From a checkpoint of a small transformer trained on Wikipedia: width 128, 6568 steps.
Each number is 50 + 10 x the weight over its row's rms, rounded and kept within 0 to 99. Layers, rows and columns count from 0. The size before them is the row's rms in percent of the matrix's.

# down: layer 2 MLP down (transposed), 640x128, rms 0.0196, rows 592-604, columns 0-127
# up: layer 2 MLP up, 640x128, rms 0.0513, rows 593-604, columns 0-127
down592 124:66 46 54 69 17 43 67 72 48 54 55 39 40 41 30 32 44 53 57 28 59 46 48 46 58 62 54 50 44 53 38 42 36 51 47 58 46 52 54 47 43 59 40 46 55 62 49 36 47 38 37 64 53 43 52 61 58 45 63 56 47 46 44 42 32 56 78 74 36 50 55 34 38 45 44 57 44 47 58 45 62 53 40 67 49 39 65 35 62 58 46 61 49 52 41 57 55 58 51 62 45 52 40 56 49 50 56 40 58 51 56 51 41 50 54 58 65 39 42 68 53 53 55 63 49 52 48 59
up593 105:47 48 54 44 29 38 46 35 41 54 43 47 37 52 66 59 64 48 71 56 53 35 64 53 49 36 50 64 65 50 57 40 55 54 69 66 70 38 58 60 37 38 55 43 43 43 66 45 55 48 36 68 49 59 48 60 61 67 62 58 44 45 32 50 46 47 56 49 43 56 53 56 52 39 48 55 65 58 39 47 54 58 64 47 47 56 58 62 52 73 55 33 51 52 58 47 53 48 68 43 50 51 50 59 36 55 50 71 39 38 44 40 46 59 41 37 48 49 47 33 30 53 51 62 44 64 43 33
down593 104:69 47 55 62 41 33 53 45 58 69 43 50 70 52 40 30 76 50 53 56 50 56 49 48 46 42 48 48 58 51 61 53 30 43 66 43 51 32 47 55 32 41 57 48 62 48 62 50 38 53 45 60 47 55 43 50 45 74 44 59 58 57 44 42 46 63 59 57 52 61 49 47 50 64 41 43 72 58 49 52 59 52 46 63 37 46 38 51 53 58 69 55 42 57 66 45 72 59 44 46 52 51 50 54 32 44 56 64 51 70 55 37 38 50 47 37 42 49 44 76 29 51 51 47 52 53 49 54
up594 085:38 51 68 64 46 52 59 55 64 42 51 43 50 68 53 55 38 57 49 44 60 31 48 60 38 53 60 62 32 36 57 57 44 55 53 45 44 30 65 47 44 44 30 65 59 57 48 57 58 48 52 46 49 55 46 55 57 44 43 68 47 52 47 53 59 47 42 49 48 45 30 51 44 53 62 42 38 59 24 32 37 45 37 66 57 55 55 65 55 50 35 53 65 57 43 36 36 50 59 51 45 53 69 52 49 55 50 57 28 39 50 50 52 51 61 44 22 50 62 52 76 54 42 43 54 39 55 62
down594 088:32 52 59 47 54 60 41 48 44 38 58 51 61 56 46 50 64 39 65 44 57 60 47 51 46 32 58 45 54 56 37 55 57 74 55 56 61 55 56 35 55 48 46 33 51 66 50 52 71 62 54 27 50 51 32 37 58 54 30 52 44 65 48 39 37 38 38 58 72 48 41 42 22 42 43 68 51 43 56 57 48 50 55 47 41 51 44 53 56 43 56 40 38 52 51 42 35 48 53 38 35 58 64 46 49 46 50 41 52 57 45 68 52 43 68 38 49 57 62 61 47 58 70 65 46 44 60 56
up595 101:53 43 47 58 64 37 39 54 47 51 47 39 43 41 61 45 56 35 65 42 59 63 57 33 60 52 38 54 31 50 62 49 59 45 65 46 44 44 45 57 52 39 42 54 49 56 52 60 54 50 52 56 50 38 43 50 42 40 52 49 42 48 57 59 51 38 60 68 48 60 42 38 27 36 46 66 46 36 32 56 58 54 51 43 57 57 60 42 43 38 72 36 59 43 63 48 51 60 53 49 46 77 40 76 71 48 41 70 38 46 58 48 39 40 46 47 73 45 59 43 44 40 46 45 58 49 51 32
down595 104:54 51 62 54 46 53 47 44 65 55 54 38 50 50 49 61 53 48 48 47 59 51 53 53 53 38 55 40 58 61 33 60 53 40 45 47 57 49 70 41 51 44 48 48 47 63 60 34 51 43 41 81 44 41 50 48 65 50 64 70 37 45 54 71 42 57 42 53 40 47 46 34 54 54 47 62 53 57 65 58 47 45 39 36 29 30 52 42 65 66 38 50 65 40 54 33 59 50 33 69 60 47 44 55 49 49 41 63 36 34 67 37 47 37 70 73 57 50 49 55 55 51 49 60 57 41 48 48
up596 107:53 50 49 63 53 30 45 38 47 42 71 60 51 64 46 63 46 45 42 42 45 44 53 42 38 50 64 51 51 53 69 65 49 43 43 60 44 47 49 51 42 14 43 52 47 31 59 41 58 36 64 54 37 55 50 55 57 51 20 46 47 46 54 43 44 55 56 57 48 39 63 49 57 49 33 35 49 46 60 57 65 50 61 46 73 63 54 45 53 50 54 44 72 52 35 59 46 60 54 64 49 56 47 50 50 33 52 46 65 41 37 32 57 61 61 42 65 51 41 34 61 58 53 42 44 57 51 43
down596 100:40 58 41 48 45 49 44 50 53 33 57 48 47 50 44 46 36 61 54 46 34 57 49 64 27 39 32 55 37 56 52 30 59 53 43 48 58 47 42 51 41 55 49 63 50 53 66 44 33 72 46 45 68 62 49 47 35 67 48 48 47 51 49 41 45 74 46 61 46 70 52 56 59 43 40 49 54 55 60 40 28 64 48 64 45 44 52 57 51 53 54 55 36 50 56 62 43 45 66 52 60 55 59 52 27 66 57 53 61 71 49 57 52 35 52 62 54 62 37 42 74 46 64 55 58 43 58 57
up597 101:28 67 44 68 63 56 33 46 62 47 54 62 37 40 36 59 45 50 55 45 58 44 55 52 51 49 56 44 53 42 35 31 52 50 47 61 58 41 57 51 46 55 75 44 63 46 47 46 77 47 39 34 50 59 70 53 68 66 37 53 40 43 53 49 59 44 46 53 51 38 54 44 61 45 50 60 39 62 54 45 36 37 42 59 32 29 49 28 45 56 50 53 52 54 52 51 41 54 42 56 61 57 79 50 63 38 62 62 56 27 56 49 52 61 48 49 52 51 45 60 47 53 50 49 58 44 54 48
down597 098:55 51 40 51 48 37 42 58 40 66 46 48 65 47 60 47 55 57 35 67 39 47 57 41 47 62 36 58 48 59 29 54 49 63 45 52 49 59 27 33 65 57 49 56 52 46 69 44 44 40 62 39 55 53 53 54 58 52 32 55 42 62 45 51 49 54 49 70 69 38 53 74 51 51 43 62 63 67 73 46 60 69 56 34 48 53 59 46 56 41 45 49 52 58 61 65 60 44 34 38 46 45 39 60 42 45 40 38 42 60 36 54 56 57 48 58 54 49 45 42 55 32 41 47 46 27 44 57
up598 091:40 50 47 44 48 56 46 40 49 60 67 64 56 36 49 60 47 46 45 39 48 40 52 43 55 31 55 51 16 60 54 68 49 47 42 50 48 65 52 43 48 44 53 50 50 36 43 49 52 41 52 65 41 56 55 58 48 69 42 48 56 54 63 56 59 55 67 43 50 47 58 51 70 72 30 30 17 60 51 55 50 43 66 51 47 52 36 44 68 53 50 49 50 51 48 58 50 64 73 42 62 47 43 41 40 58 47 36 33 61 42 47 56 52 43 52 32 50 48 58 42 64 44 65 58 40 50 49
down598 095:54 58 51 46 45 64 52 41 55 48 53 42 43 18 44 40 58 62 46 48 41 53 62 56 52 36 49 59 46 35 56 54 60 51 56 31 52 56 41 38 59 40 60 70 39 44 45 44 35 59 51 58 50 39 64 35 36 32 50 66 54 41 67 66 46 68 36 52 63 46 51 59 54 40 49 61 70 59 36 52 42 51 35 68 48 39 40 51 63 54 42 52 42 54 52 53 27 37 50 43 55 36 65 40 51 54 50 45 36 48 54 56 42 55 65 60 58 57 32 63 51 65 47 59 50 54 62 46
up599 095:74 59 49 58 67 46 61 48 61 45 59 49 48 42 42 57 43 63 63 46 54 56 55 48 43 42 54 47 49 40 53 60 38 24 59 49 67 57 65 48 30 47 44 39 37 45 69 55 50 65 45 55 50 44 30 57 47 47 47 54 40 46 65 44 34 53 47 49 46 57 54 57 52 60 49 30 42 47 49 41 30 51 40 44 54 65 68 43 44 57 55 51 76 41 35 47 39 83 34 47 58 45 57 53 62 33 50 59 48 54 51 46 48 42 57 36 42 58 52 61 52 47 44 37 45 36 41 44
down599 092:45 65 58 56 75 61 36 45 48 36 54 51 71 48 52 36 57 66 45 53 32 69 47 57 44 41 31 44 38 41 55 40 44 64 45 36 69 45 53 54 48 42 56 26 41 41 50 40 47 65 51 40 38 53 35 51 41 54 46 39 41 50 40 47 50 52 37 58 68 69 60 62 39 49 29 38 54 42 54 45 45 53 31 46 62 50 43 50 40 62 60 51 56 43 42 50 36 46 54 47 51 66 43 65 41 56 54 47 59 59 58 47 56 40 46 43 66 48 59 51 36 56 41 69 35 48 51 49
up600 104:57 59 64 49 65 52 55 37 51 58 44 59 32 54 36 47 55 44 53 52 59 52 53 45 57 51 50 51 50 44 44 31 56 60 60 49 30 39 26 56 56 52 70 51 76 37 55 49 63 74 33 62 57 62 58 45 48 36 51 57 49 48 59 42 56 43 66 44 47 43 75 49 61 35 58 52 49 60 46 55 42 56 53 61 26 47 48 49 37 43 52 52 49 54 47 45 58 53 45 68 49 43 25 41 43 52 47 43 57 54 35 51 51 48 48 58 62 67 65 38 58 45 29 51 66 41 46 47
down600 105:53 58 73 44 38 49 58 48 40 47 64 48 58 48 78 49 47 58 49 42 31 51 55 29 48 37 51 71 59 41 40 54 51 53 51 44 47 57 61 54 45 29 51 50 51 50 55 45 44 50 63 69 31 42 45 41 39 46 51 46 52 48 37 50 56 35 63 48 44 49 49 63 52 48 37 65 55 48 70 45 50 66 49 63 47 41 41 71 42 63 50 43 47 62 43 61 51 44 21 32 45 53 42 54 75 49 38 43 32 46 36 60 49 46 47 71 40 46 42 53 50 47 60 47 45 52 42 53
up601 097:42 31 49 55 78 47 48 53 52 35 48 62 53 50 55 55 51 57 16 79 54 48 37 43 68 45 56 54 58 53 57 42 43 64 41 55 59 38 44 51 42 45 39 43 48 49 26 64 54 62 42 57 48 39 40 41 56 55 66 44 54 48 47 34 44 49 64 45 51 64 35 51 58 54 54 54 50 38 41 52 45 51 70 52 61 71 47 49 43 26 51 56 46 49 54 38 58 61 59 40 57 63 54 42 56 47 60 68 48 65 65 51 51 40 47 56 54 65 47 46 56 41 55 43 47 59 58 41
down601 091:58 41 64 61 53 58 40 53 57 61 35 60 46 61 49 62 44 47 69 54 60 61 47 47 59 60 60 63 49 45 52 50 55 32 48 64 52 59 50 40 53 35 53 43 57 39 46 62 61 59 57 42 64 50 65 53 58 60 76 43 77 58 51 56 43 38 58 41 58 42 50 54 35 75 41 51 54 44 61 38 56 33 49 63 46 43 35 24 23 45 40 52 49 45 49 45 42 56 53 48 57 63 49 41 52 57 65 47 40 66 38 59 44 43 41 54 49 44 49 60 58 57 42 44 36 67 55 45
up602 119:52 48 48 48 49 40 44 36 56 63 61 49 47 65 52 74 75 35 53 47 50 48 64 46 64 45 50 41 41 52 50 43 53 64 69 54 55 39 46 46 50 27 48 46 47 44 61 46 51 41 50 48 34 57 60 58 67 57 57 58 53 45 46 56 43 36 56 53 54 45 51 34 59 41 42 37 48 44 53 56 41 51 55 55 31 59 39 58 50 66 47 37 59 34 56 45 37 54 66 53 34 64 52 62 48 71 54 65 49 41 39 56 42 53 53 45 55 67 43 31 31 38 58 51 47 82 37 53
down602 119:57 43 58 48 51 58 52 50 40 54 50 59 61 43 37 37 52 42 65 57 48 62 65 50 50 45 40 45 43 43 41 33 46 43 60 50 64 37 66 37 38 50 40 39 60 56 52 52 23 55 47 61 50 51 47 71 33 45 32 53 59 47 48 30 55 49 66 51 54 84 40 41 54 42 47 46 50 59 45 49 33 54 42 59 41 48 50 44 56 58 59 59 49 47 60 50 69 52 39 61 59 35 54 67 26 50 50 62 55 45 36 57 59 43 39 61 62 64 49 55 29 45 39 39 51 58 57 54
up603 103:43 47 63 49 56 42 48 54 48 45 61 43 41 42 47 47 54 43 50 53 56 46 51 37 49 47 53 43 53 58 57 47 64 61 45 44 45 54 45 31 58 57 46 50 44 58 60 57 36 21 37 75 64 40 50 62 39 42 51 34 39 45 40 40 46 59 55 58 46 53 32 53 39 59 47 39 50 54 58 47 52 85 53 51 62 53 53 46 53 70 39 73 52 42 54 30 48 58 47 41 59 40 69 39 46 55 47 59 57 52 43 52 43 32 39 61 45 69 49 34 64 53 34 49 63 50 30 43
down603 093:51 46 59 32 53 38 35 49 69 64 53 52 52 55 53 35 60 33 68 48 35 42 40 41 56 54 53 61 61 56 46 38 57 45 47 67 58 43 53 61 56 47 58 47 49 45 68 49 37 34 45 42 40 54 40 78 51 53 66 57 43 45 31 42 57 32 49 50 42 43 46 41 60 45 43 55 71 53 60 64 42 40 66 66 63 52 55 39 44 68 43 46 46 43 45 56 69 42 41 50 47 53 66 43 50 59 53 53 65 40 51 51 59 58 23 44 48 46 45 53 66 53 63 49 32 50 48 44
up604 130:49 40 37 47 50 36 57 52 43 32 61 60 56 42 43 50 51 60 43 49 51 39 56 57 47 53 41 71 42 42 53 61 63 48 45 67 64 54 44 40 59 53 66 40 53 62 54 55 61 54 38 50 35 54 61 59 35 53 44 36 52 53 69 29 40 25 69 56 59 58 44 49 56 60 39 30 44 55 44 49 48 34 43 40 66 38 54 34 59 46 47 38 54 58 58 45 33 61 57 28 45 59 59 59 56 54 68 39 47 54 51 57 62 38 54 61 31 47 51 48 57 70 40 48 52 47 47 40
down604 148:52 61 37 68 55 53 56 48 39 46 46 46 48 46 40 77 61 52 52 49 50 53 40 33 59 56 53 33 49 46 69 67 54 66 55 53 54 55 55 49 51 50 58 60 46 35 61 21 47 54 52 50 47 70 58 36 45 62 47 68 57 46 51 51 53 60 57 61 44 44 56 43 57 41 61 50 36 35 35 39 58 53 67 53 26 56 80 68 47 39 44 48 46 50 48 37 63 52 66 65 46 51 46 52 54 55 39 42 52 47 45 31 35 51 52 35 43 44 46 46 46 35 49 62 57 58 43 46